Weights of a small transformer language model: 6.17M parameters, biases.
Each number is 200 + 30 x the weight over its row's rms, rounded and kept within 0 to 999. Layers, rows and columns count from 0. The size before them is the row's rms in percent of the matrix's.

# down: layer 9 MLP down (transposed), 768x192, rms 0.09, rows 634-640, columns 0-95
# up: layer 9 MLP up, 768x192, rms 0.094, rows 635-641, columns 0-95
down634,105,176,177,231,193,162,217,171,198,193,187,183,212,153,179,191,243,212,226,115,181,154,199,171,201,191,181,164,156,147,191,223,149,158,204,189,239,187,213,219,190,157,143,220,165,211,225,207,224,163,199,160,185,142,206,196,216,206,236,213,194,179,139,175,189,194,147,211,167,170,280,242,230,225,162,210,154,177,159,212,254,278,206,229,174,204,261,239,223,176,220,253,215,166,265,258,203
up635,107,253,267,207,244,192,188,221,206,220,178,220,181,165,190,265,177,238,234,171,229,195,203,204,247,182,205,160,228,150,243,196,209,202,229,188,211,194,143,174,245,172,222,202,231,159,206,207,151,239,178,244,219,205,136,225,194,218,267,185,200,145,237,182,211,153,216,199,246,193,213,161,204,186,163,214,210,206,186,180,129,213,170,192,210,170,191,208,164,202,227,195,203,156,228,216,227
down635,110,215,230,190,211,192,206,198,240,205,143,164,171,258,208,226,201,172,185,183,204,230,196,165,229,220,279,164,221,232,123,223,207,239,216,257,180,222,177,186,225,206,121,218,140,216,204,217,235,231,219,196,217,211,245,208,177,193,217,179,218,231,228,208,228,225,172,155,176,194,221,205,139,194,205,220,185,220,151,189,232,216,178,209,219,220,194,198,174,239,214,158,181,225,192,233,169
up636,104,254,230,243,200,217,175,134,189,241,256,205,202,190,200,188,141,178,194,243,199,228,225,207,218,206,205,255,153,188,238,259,167,216,207,165,182,173,204,178,190,199,216,223,222,247,201,159,218,207,170,167,195,202,193,213,211,179,175,230,172,189,195,237,261,192,200,248,225,205,201,224,204,178,162,231,181,231,240,185,187,192,175,242,183,252,198,192,197,207,267,218,144,138,159,203,172
down636,105,137,231,200,171,188,191,219,195,230,249,195,210,171,171,170,228,175,206,228,182,149,189,258,175,207,223,170,202,213,244,196,262,162,208,196,221,181,170,264,200,210,213,144,171,194,224,179,198,158,186,225,246,190,189,163,226,228,188,258,204,159,194,159,201,213,219,177,182,238,227,159,237,204,187,217,246,229,214,190,256,178,220,182,142,216,201,236,185,197,234,257,181,253,210,247,164
up637,100,216,206,231,271,191,190,215,217,214,176,227,235,235,224,242,180,191,141,166,218,230,190,235,258,153,188,155,157,254,183,200,213,226,181,192,200,221,215,180,236,235,189,225,197,181,178,187,206,213,206,230,169,225,184,222,244,201,209,140,193,219,235,213,181,174,252,162,173,199,140,242,232,211,197,181,256,261,170,251,180,192,165,213,166,212,196,177,172,234,186,268,209,179,210,171,189
down637,107,159,211,282,179,176,204,179,220,173,184,196,176,251,179,256,137,155,220,220,214,197,176,179,229,195,201,197,139,213,158,221,232,176,227,193,216,231,166,184,181,235,233,194,211,158,211,162,238,245,226,182,197,196,238,229,185,133,203,240,203,226,166,199,210,211,193,224,206,190,199,245,183,218,208,177,211,180,162,228,163,234,223,210,197,199,167,249,168,221,144,177,150,219,230,180,193
up638,094,278,235,235,199,207,240,153,145,189,224,221,186,145,256,246,233,187,197,224,208,205,239,196,167,214,190,198,213,234,252,270,233,228,196,162,199,195,184,172,209,170,239,170,191,170,227,164,172,211,169,227,181,208,168,153,217,216,183,218,221,221,222,160,196,197,292,228,211,207,178,149,230,223,206,206,198,194,197,197,198,250,209,194,199,183,154,221,237,212,220,256,181,142,243,204,204
down638,094,195,195,132,149,193,124,266,173,224,180,204,195,185,136,142,239,194,253,196,185,212,171,200,171,172,235,221,160,202,245,173,237,177,185,215,193,239,223,178,159,167,167,153,202,215,227,199,162,232,202,223,171,195,188,251,240,208,227,210,197,166,182,191,166,226,269,243,165,219,192,191,204,169,208,192,194,214,163,190,214,163,205,181,178,170,208,215,171,203,171,207,214,178,150,162,249
up639,105,181,186,167,139,236,200,238,155,171,189,231,172,173,271,184,172,219,190,203,178,206,235,208,190,191,187,254,213,203,243,190,208,219,209,210,241,179,197,195,214,174,166,179,173,201,250,155,196,193,195,203,182,178,198,166,166,259,217,181,199,171,150,212,239,175,293,202,191,194,163,196,253,239,211,184,201,231,200,171,233,189,150,218,219,202,215,163,174,216,140,232,196,200,225,156,264
down639,109,225,217,167,172,215,218,224,231,214,231,256,203,176,242,203,201,193,176,244,247,226,186,157,279,218,119,222,195,125,164,207,155,180,252,211,231,221,159,231,225,192,221,214,191,191,180,185,149,268,202,197,174,227,213,226,186,191,225,167,225,170,234,225,210,189,239,178,186,202,210,210,138,165,229,206,182,206,187,178,196,199,229,159,161,189,209,240,166,201,235,203,192,190,215,175,183
up640,112,203,213,213,228,223,258,235,216,185,170,223,138,200,166,171,149,234,223,222,163,206,180,216,197,230,211,180,262,235,199,206,171,148,270,167,189,192,250,182,190,152,218,154,163,235,219,222,212,233,215,188,218,252,212,209,183,195,172,189,112,226,192,176,201,178,175,188,197,191,222,174,240,212,230,239,225,197,209,202,190,201,181,172,165,227,184,180,185,255,194,244,210,188,218,211,212
down640,115,188,201,204,186,205,164,214,162,202,277,279,186,175,186,207,233,174,203,199,194,240,169,209,225,154,194,147,212,219,236,150,191,242,215,226,216,184,171,197,227,235,168,176,214,121,226,157,158,229,171,187,233,219,208,157,177,230,251,103,192,227,153,213,234,239,168,212,221,196,169,185,230,192,220,187,193,182,172,185,190,209,200,147,248,209,187,147,201,188,170,204,212,193,172,201,163
up641,109,230,200,221,163,193,211,201,180,178,201,239,190,169,225,166,185,153,160,178,244,206,256,241,206,178,235,202,234,225,169,215,218,132,168,198,204,232,143,184,210,206,180,156,168,147,175,185,250,220,195,243,221,258,186,216,164,223,206,229,200,227,151,256,231,167,216,166,216,246,245,215,165,232,225,188,255,160,231,231,205,225,214,183,198,205,175,171,178,159,195,193,177,217,210,241,172